Each number is 500 + 25 x the weight over its row's rms, rounded and kept within 0 to 999. Layers, rows and columns count from 0. Numbers have three digits each. The size before them is the row's rms in percent of the matrix's.

# v: layer 3 attention value, 128x160, rms 0.0653, rows 92-127, columns 120-159
# o: layer 3 attention output (transposed), 128x160, rms 0.0621, rows 92-127, columns 120-159
# up: layer 3 MLP up, 1280x160, rms 0.103, rows 0-33, columns 120-159
# down: layer 3 MLP down (transposed), 1280x160, rms 0.0757, rows 0-33, columns 120-159
v92 098:481508453549524479532502512442467519489473511483525495525492522505527500528533519525532516529463481498470500538488478537
o92 102:505491470513465510511486474471511507473548515469522499495475502510489513510496491507502481467525495503491500504523522494
v93 080:474478492497460481535481544516507477493528462484485488462477493510477492481539531493514528512522508525492484463512497466
o93 069:462512469464527498489530467507526489497480550529452479503553521472496496509470500526466470488444541464536519500479518505
v94 082:484524462515487529506478483481477507502503487531512487536519524473489479498460490481468527515545465515501504492471460499
o94 083:532509540505499488493527524543481510530489509438496536439465477535506528516525459510486467495466507512497515502526510503
v95 089:536511540492548502521525502543482491506487517498524531491499466542501527528571513546489490469496511514498512522497513468
o95 084:484482499499499478515475510465513497439457470475466462511540512475495485506485503495554504490502474513489547518514526547
v96 080:495506506525540497503505499509501453510525465488486518507533481551503475518493523494485514521563472501534532475469476440
o96 073:498473498518507507492453493493529523473454524535487486512457522465501504481521489501503532488473506482510513521493484521
v97 075:514521514502511505514485502516500536520487487534554481499476476480503499491527483492491530515518559506499501544502486492
o97 063:517502480481481481484529488498497513532500537486501537492547448511494504503497487490514486472489455510513477519516481516
v98 091:505469503472564489476498502515502476439504487524464508520504542548508505476482511458475482480497469478501511467485507489
o98 082:495496517520481487517517498507521516548447501484533484482497487480478517453523538468518486537491519545492525490552492502
v99 083:503524497527488518476533564489502536500488515524491491534509475430505515495563519508497524550541505471509497504522509455
o99 076:530424520490532473521465515478512527440492507509521506498528491477546452497486475486498488484499481503500529536478501539
v100 089:536470542505566515484484492531567485490496508472458488533500433485487487508496480459511510495525485541495506483564498503
o100 083:478513457484461529479538518473476484486485514539497503516543543516468548547492544532473507503475471472504490512480474519
v101 099:494509549463497477494513460480523474520513497499464474507500516500483481500493506477508492501528538491477490461542502464
o101 100:480505472500495507511542481500497506543480473522528516514512493519477485514510493524463503513463501489493443483507452518
v102 069:485503538515480543495476500526517487512465531534484481485518510457525513486578487536460495577500500508539522465452502514
o102 055:514450494478526468514482504501484482502490507487507539505505418562485557522505505511551490454534516512479453551568467504
v103 080:481484536499491519475479451472513508525481530479521497511558491519515482510500431486488518529469525481537502483520494492
o103 077:535555537498488463491519539521473472511504465544500550470489513495484512459508511468498492519529517529457474492502500516
v104 086:504522534473512496447535498501533479498519508502484498518533500463542460494483467535491520451507470533503487467521499451
o104 079:517513547489506490509473487495465487495470496533485497481483505539504535508518471511486473511504513458506517534506461550
v105 085:457490538488483517510510493494444488525496490507529479436464494535528492506475505527489462523527497493493515518469539501
o105 080:509538486511520499533511484535528478489487495500501511524482467506473501508487489526486514527507548516480480498558472498
v106 089:505501459511489491528511519504499567514520478517477491512472497486550495490480489481469516534527463513516499490508505527
o106 085:482512490515498497479539491490481475523506528501514543527505458519515515500487516490474528507514503488514455531485456482
v107 087:514497515498464493501513528509495511489511505490441497519464569474487516506456540482522521528525465494499489471507491483
o107 079:495458482518506544508499487472489513492518502465510500524516466527539467477493545515458532517494511492505483496443466507
v108 087:505499536481518532459492466452518502495502503511554506508514489539472507517546460489496498476463497495498491498480535524
o108 090:476565513492485487504507510537505505508510494497448482441517534514501543455513483511492467464501496505497508498513483503
v109 084:470520530466510498509474470543515490514497537514491500538504490452503514498505508513486505482455525509484534517501523507
o109 085:502470513474496487477506483496492511507494462487508482475525531535505549482479465484554473492511471500528489498486510507
v110 100:469479515512497488464489504484515495483517543489506480538509522477470495485463508488490513472486439502493516546499466475
o110 092:519539502478489528498491466497515508533487447482513494449519553513518539437526465490490457523504505515516496448487511495
v111 091:510523494472499478500500530507506473487467492506503484549500503536475479499501482489484496481475464465487493420492479486
o111 087:482520521513487487499525502504539529535477467449472513443517491498499524474501477551477494493518507509508516527510496498
v112 094:477480526494503502443504496535561471495490540484512538472500513525497468470460488494500517515516497499537508533512502469
o112 086:557492450500480480519468502483492494526488443562506501541501516486514497533507524443522532515490481501510501509475460526
v113 096:521483520523514506464516511503556531493511510544530531523509462484526507497474462515501503479537533507489499504485518514
o113 092:521541491522489500492512501501434477489517516547548516473524511513473552500525538416488489494499476480488474499524469511
v114 086:505518471470493542483516486485486492468485499504510521491525502532532493486479499487463509485528452500507532543483503493
o114 087:510453568546490488528434506499532516488447497459500493508455437487486517508524534511530512522476528555487534496514524506
v115 098:491467479483503477501503527461526512485521473503571484495487555553517491507474496474447501484515474496511494480496481513
o115 092:481579551497486507493513475533484491529498468468465492498469483519456520521503514533528488508509529491508521523500463486
v116 101:512552502496490500477507524510512515539498493492492486498486496476506531425496497469471530473476529486447492470514510488
o116 096:476515483497499466501477471469496528551549477485513451492491527486493436523506517498500483516518489520523467480513514494
v117 085:445465484473502490486504507496525525501497451496528502484497507518483527476504500498457506516509508517468507510487497542
o117 077:536533480514503502486512499487528475518510526532542533484478501497494497480520488468496463500506506487513496483528508467
v118 096:484496548492521521511515453534537465494497495511461526498549495529496474517533463514509556532476516527515523512493482505
o118 097:525531517502489472503495538455474482487483442487437488492464511524468500497485515519527500487519527487485480514509480487
v119 089:506480499497507479529474479514529491515498511513483496521474467440509516507566460501510518541469510522516515567493522527
o119 080:552464491517521522510498494470486479474515483530496562513550505582496508478454496507509531469532478471529456513482454486
v120 094:473517469504483473478507522466528495472455487499467492516478512453528525485474508500479519555525482474468525437497498533
o120 089:505493505511502501497490497479478506537530560517574528492481507472509486533509483471499471481506491513495444505524486491
v121 087:456469481491543468512521497491522508471506501518522516476498496487489488512457482460493519485466484484486521497485477531
o121 086:526554497508475538485485482503491487517540506500479495490487512533493560508532514544534486485507497504510519539493496482
v122 087:491512502497518502514505522511559528484512504508538507516496489480475523493455494501501490459494505484548524512508485538
o122 082:509528522499492508482539489516446504512511517512495493457528516507524565495534496463522496517504479499459482496495525490
v123 085:504499467508548520532478485536499525507490509523550504482507449560531485505476452502464502472509543458557503542498489487
o123 082:500509534494492463493486505505436504499493496511482530519475479502463511511529521445556507490512472535468470504539525505
v124 089:474497477485472480462496483518472487504509542505497484515500534503553474491533519536513499507495548494512494509510527497
o124 081:550480494480567495485494510500528482511486472534489501459523494494481512505455460521499497457491438487523488524441474504
v125 101:477474572482476509483495496533498461498493527515484486498555495441479493531497470567489480461482519505496522465499493514
o125 099:527541489498531492485518510451488475486490474491501503483510515538505523478471465504514472508508500472474481526484500513
v126 096:496503434527516488506525526501515489497495482484513512523490484481519498487546510487509503494542489487503488552491508485
o126 090:512494514497475522492494504508485504481531526503501494526504496521499489541504529541483546518490503517510514504462492512
v127 090:514506522475498517491497483497538484508471543512483504498501477454508529519510487498488520531476544499512537519494489437
o127 085:501472491495496480531496499465469514502487502473507497524508504523503461489490515469533496461514440496500452520483506537
up0 092:485522476490502509507495483507519487501497513492501524462520507515474512514520510476506519459548515502470516499469492524
down0 084:516493494494492455505452538463506494458478526496477498510517490501524527527486509489525442479490549503518493543504489487
up1 092:516465532541496514526463497472476491493497497525524451423507493518440483529501527525505509535520484513532504533529490498
down1 084:501520537497519479482490531478484502515547500473488483475507535505512476501502498513491489507509493514515527495463502485
up2 092:497521477516516517487482472487543488511531512519472510486520490529483531543522530464485493532445463507509493502515514494
down2 092:503506558502490514543503492457452512512485444497508503501486489502476477477544499526519486486523519490417507482500485516
up3 107:532516463514543521495515485485514523520480504519521499514530504501424495484464510450512492520538477495478533488448540488
down3 120:484491476489489495491520484500493527464469516485460488521543497483502503502519466561517480533491497490522530477435513450
up4 116:489509444511465561442485518480477517492513521513502467524492518498512489513520503509530500453520480535510494456520516510
down4 111:487506490486527458528515551512504505516483492488500514517484455507545506507507463488505511486492533471495521514530496456
up5 113:492490471513481512530452498529442493489524582494522478486512481523501485499495529496552519480504498485535509474511496552
down5 115:491516442480534534438500509458466499523482544491511486484519513436535499523478500506496495511492508530522479474508520504
up6 101:555489507458532473533492472541509471487488489520471490512552544498507474528489499474477517541500492510496557504512467511
down6 089:531492520429503481483468507499510523505526488456462469553545483493554501497531508514514505521516528494480469472509495484
up7 085:528539507486516510494516526518511482486477469504566501454532517477460480514529530489485510464510465459473522444472526519
down7 075:488497490536450487514528526501473517511526518488486529501488549523496490473525513517483538509490475537503489544512521518
up8 113:540509483514476507451493543529537508469503466524485487488523497530516481508466532477489466502486473499473507470512528485
down8 127:488525457446512467461528482532479418465493524460529485559532531501485528491495524530505528505457505510499535494510518504
up9 093:496508494538506502452502530497524495500505463533482513495532507503505487498492513557489459486533481522505553497479506520
down9 100:502509500514539488515495477525494503509526476497497474493468481441496471509508508523514474528446534497466484520478527465
up10 090:496510500520491512472514498482473464478481485527501447478545466527478519537503528461524457468514469511567554509492519444
down10 094:463533527486521482551515507526492524506495466493452464480465485495492497514505452538534489517467511502537504503546491503
up11 096:520503496480471523482452556476515455475466559517483484474503477489492498492499480484498519521517509501492530476504510497
down11 086:500469496536530525489496470522477496487511482504449472512469547508492490518495498527466494461520496484504446561537476492
up12 105:500477476481442489502505510516466482509474521497481483469476539516507495506521503552463467522481502475529553524503510546
down12 111:483482469522490507514497520473508451518483544492472513503479487572514530477501509462451500491532545495473500540452526503
up13 115:506524480508498527510499501508509488520511498497531549508523521530480523487491530501536555511450493523467468499482509549
down13 127:507489532528523501496531535484519523499512471521525506484483482510531505497493530513505506479501495496447520469507512498
up14 096:503478457481479566520491565516449504515518500495505456497489464498491477523448479529483506499500486508527496560500484494
down14 073:442495522543529485498486475455505495482455514500508479446508501490440486481521491490473508467509520537552504463498533522
up15 088:509491460506501518486492504542513519468510544524514519503516561506514492468489471463483493469524515502456487524493496538
down15 083:479514520491534447528538569459524483468525499468524466496526487441496492520484492523518491496505501498495470507489443464
up16 093:532538500474534538476502493521494470493471541501528506501507501503496466499540496532485498526515520491522499532501518536
down16 108:476508488524504462454531500554533479486500521497511473466428475473482519487466491474504513485487497488528539536507487495
up17 083:523506495422496478466508475527522530466473566493448500501505508491490479480516512508483486480462496503466558498506544476
down17 079:502508519568500519549460491507534499503510488501467524498495477489472502528511480497479487496521477506507439485591513475
up18 104:511511521528501498470465445497461501503500494521525471496532547522518469516537493500494475504561516452464548469489476498
down18 116:477494488480482519508504478483472555496483481441522478464501474487531504477514481483521484519513496472506478513471522525
up19 101:513496499502422494505458501498496493524508477503506489516479497544486426484456483509494509457517506502466503483496526505
down19 104:498494519497521489520491501505521534533510502513484526487523483479474512514546518467489471496542510512498515512481465522
up20 098:518507521500513515472483497522455490474477513493531465551530538462481435508491473474509508497481472468453510504529481532
down20 082:517491522544512501480519476500485533493419513490518507438515487495466458512526457503498501504518511537531543450540512539
up21 103:497498444467515492508514500511506518510511573497534507496472471476508519504490509529522509500495493513511515556494500478
down21 099:478542502518482477451509522515463480491511483468480495533547490491501528514496486495509502489490508513476490504523465526
up22 107:500472508494446477485487526539499513515479481535475493467492537502512479523467488550492479510517522503515552547487517506
down22 099:509524509511485531471512439441510520501529481499516486473525495522502506501513503495479483500495511492510482498502573436
up23 096:511482512488468495538479479515507502461495487479467503488509495523504491505510515504508491494511450504483498487507481546
down23 088:477521492484501498544433443513495536544521524480528476499522498495499486520495505492509498529468515468472526504491469530
up24 101:499520490486479507485500515503466510488508506486555486492536490519500457497522500465493527459475482484490489453501494498
down24 090:528547538483485493477546475494548447516483499472478447495524492536479477484474469491498494498498535523525494473494511554
up25 111:527533481476514535488472452501510481498474535522468508493527517538548464498528487527514506497479484482464547437524483530
down25 126:494524515513512483501451472468541497476481470510424508508497535563513493492473473483493482522492472487491508489490533545
up26 051:520498510529493506452432507513499519461476510535489481486479530524521486517549511512529492513504453504502526460460472470
down26 059:484496518477472478518568496527462471477465497464485515502505491501495461480466537507493509472512578504479507506525463534
up27 115:507503476491527518544494504534523477443509523513478504513562459508490459536464513539470500487465488483455493473512477508
down27 112:515464551524478527481537491562497522527532469508510540477520520491494455531493465453477510503507531455485473512526501451
up28 101:489511457454504469522512480502521502459482487545469486479517553500469489507528511498522510487518507521493532477518509529
down28 088:510516511536524526472498448486513519476511510498525495543499537528518420463474459529458507503505468474491507502491547512
up29 097:553522539506507533500511469519505531467498521492524523479515516545505491511485484469512477471457503511497488498477529479
down29 096:505480502519467438519495509467537503492522518487533508505499514498496525528471460507479508540501483478489470508488486513
up30 114:532507464548517529520476482514527496527473574512541487497459498516446500519548474518530532500513515487508495507495535580
down30 126:519499459487494477533516511524496493504526488556518466520484480528538509522521466478468537484501481504535518509472501500
up31 111:571515492498510491502528524496525478499481487521507495475484509463476512506503512516514520508534433534492519492477572475
down31 113:507537464488524524510455500493508522537512486531522489509484461498506483507505503516471555465520458516469530495506497478
up32 091:521516459539428545456506478512532520489481569510470491482463487516493528540537497475500482478491464482496496507517511464
down32 081:521489572489513497505484480508454525478524494508510511485491471503517487509492484543524489475487507534510543502496508482
up33 091:479499488487484499497487500522465466487518514496491470497479497526505483513485510489498515455499480467479508541501486477
down33 084:548504564467486537527505480470499520541523507505523517480498529465486459483477554493515485481533540512471492507530509527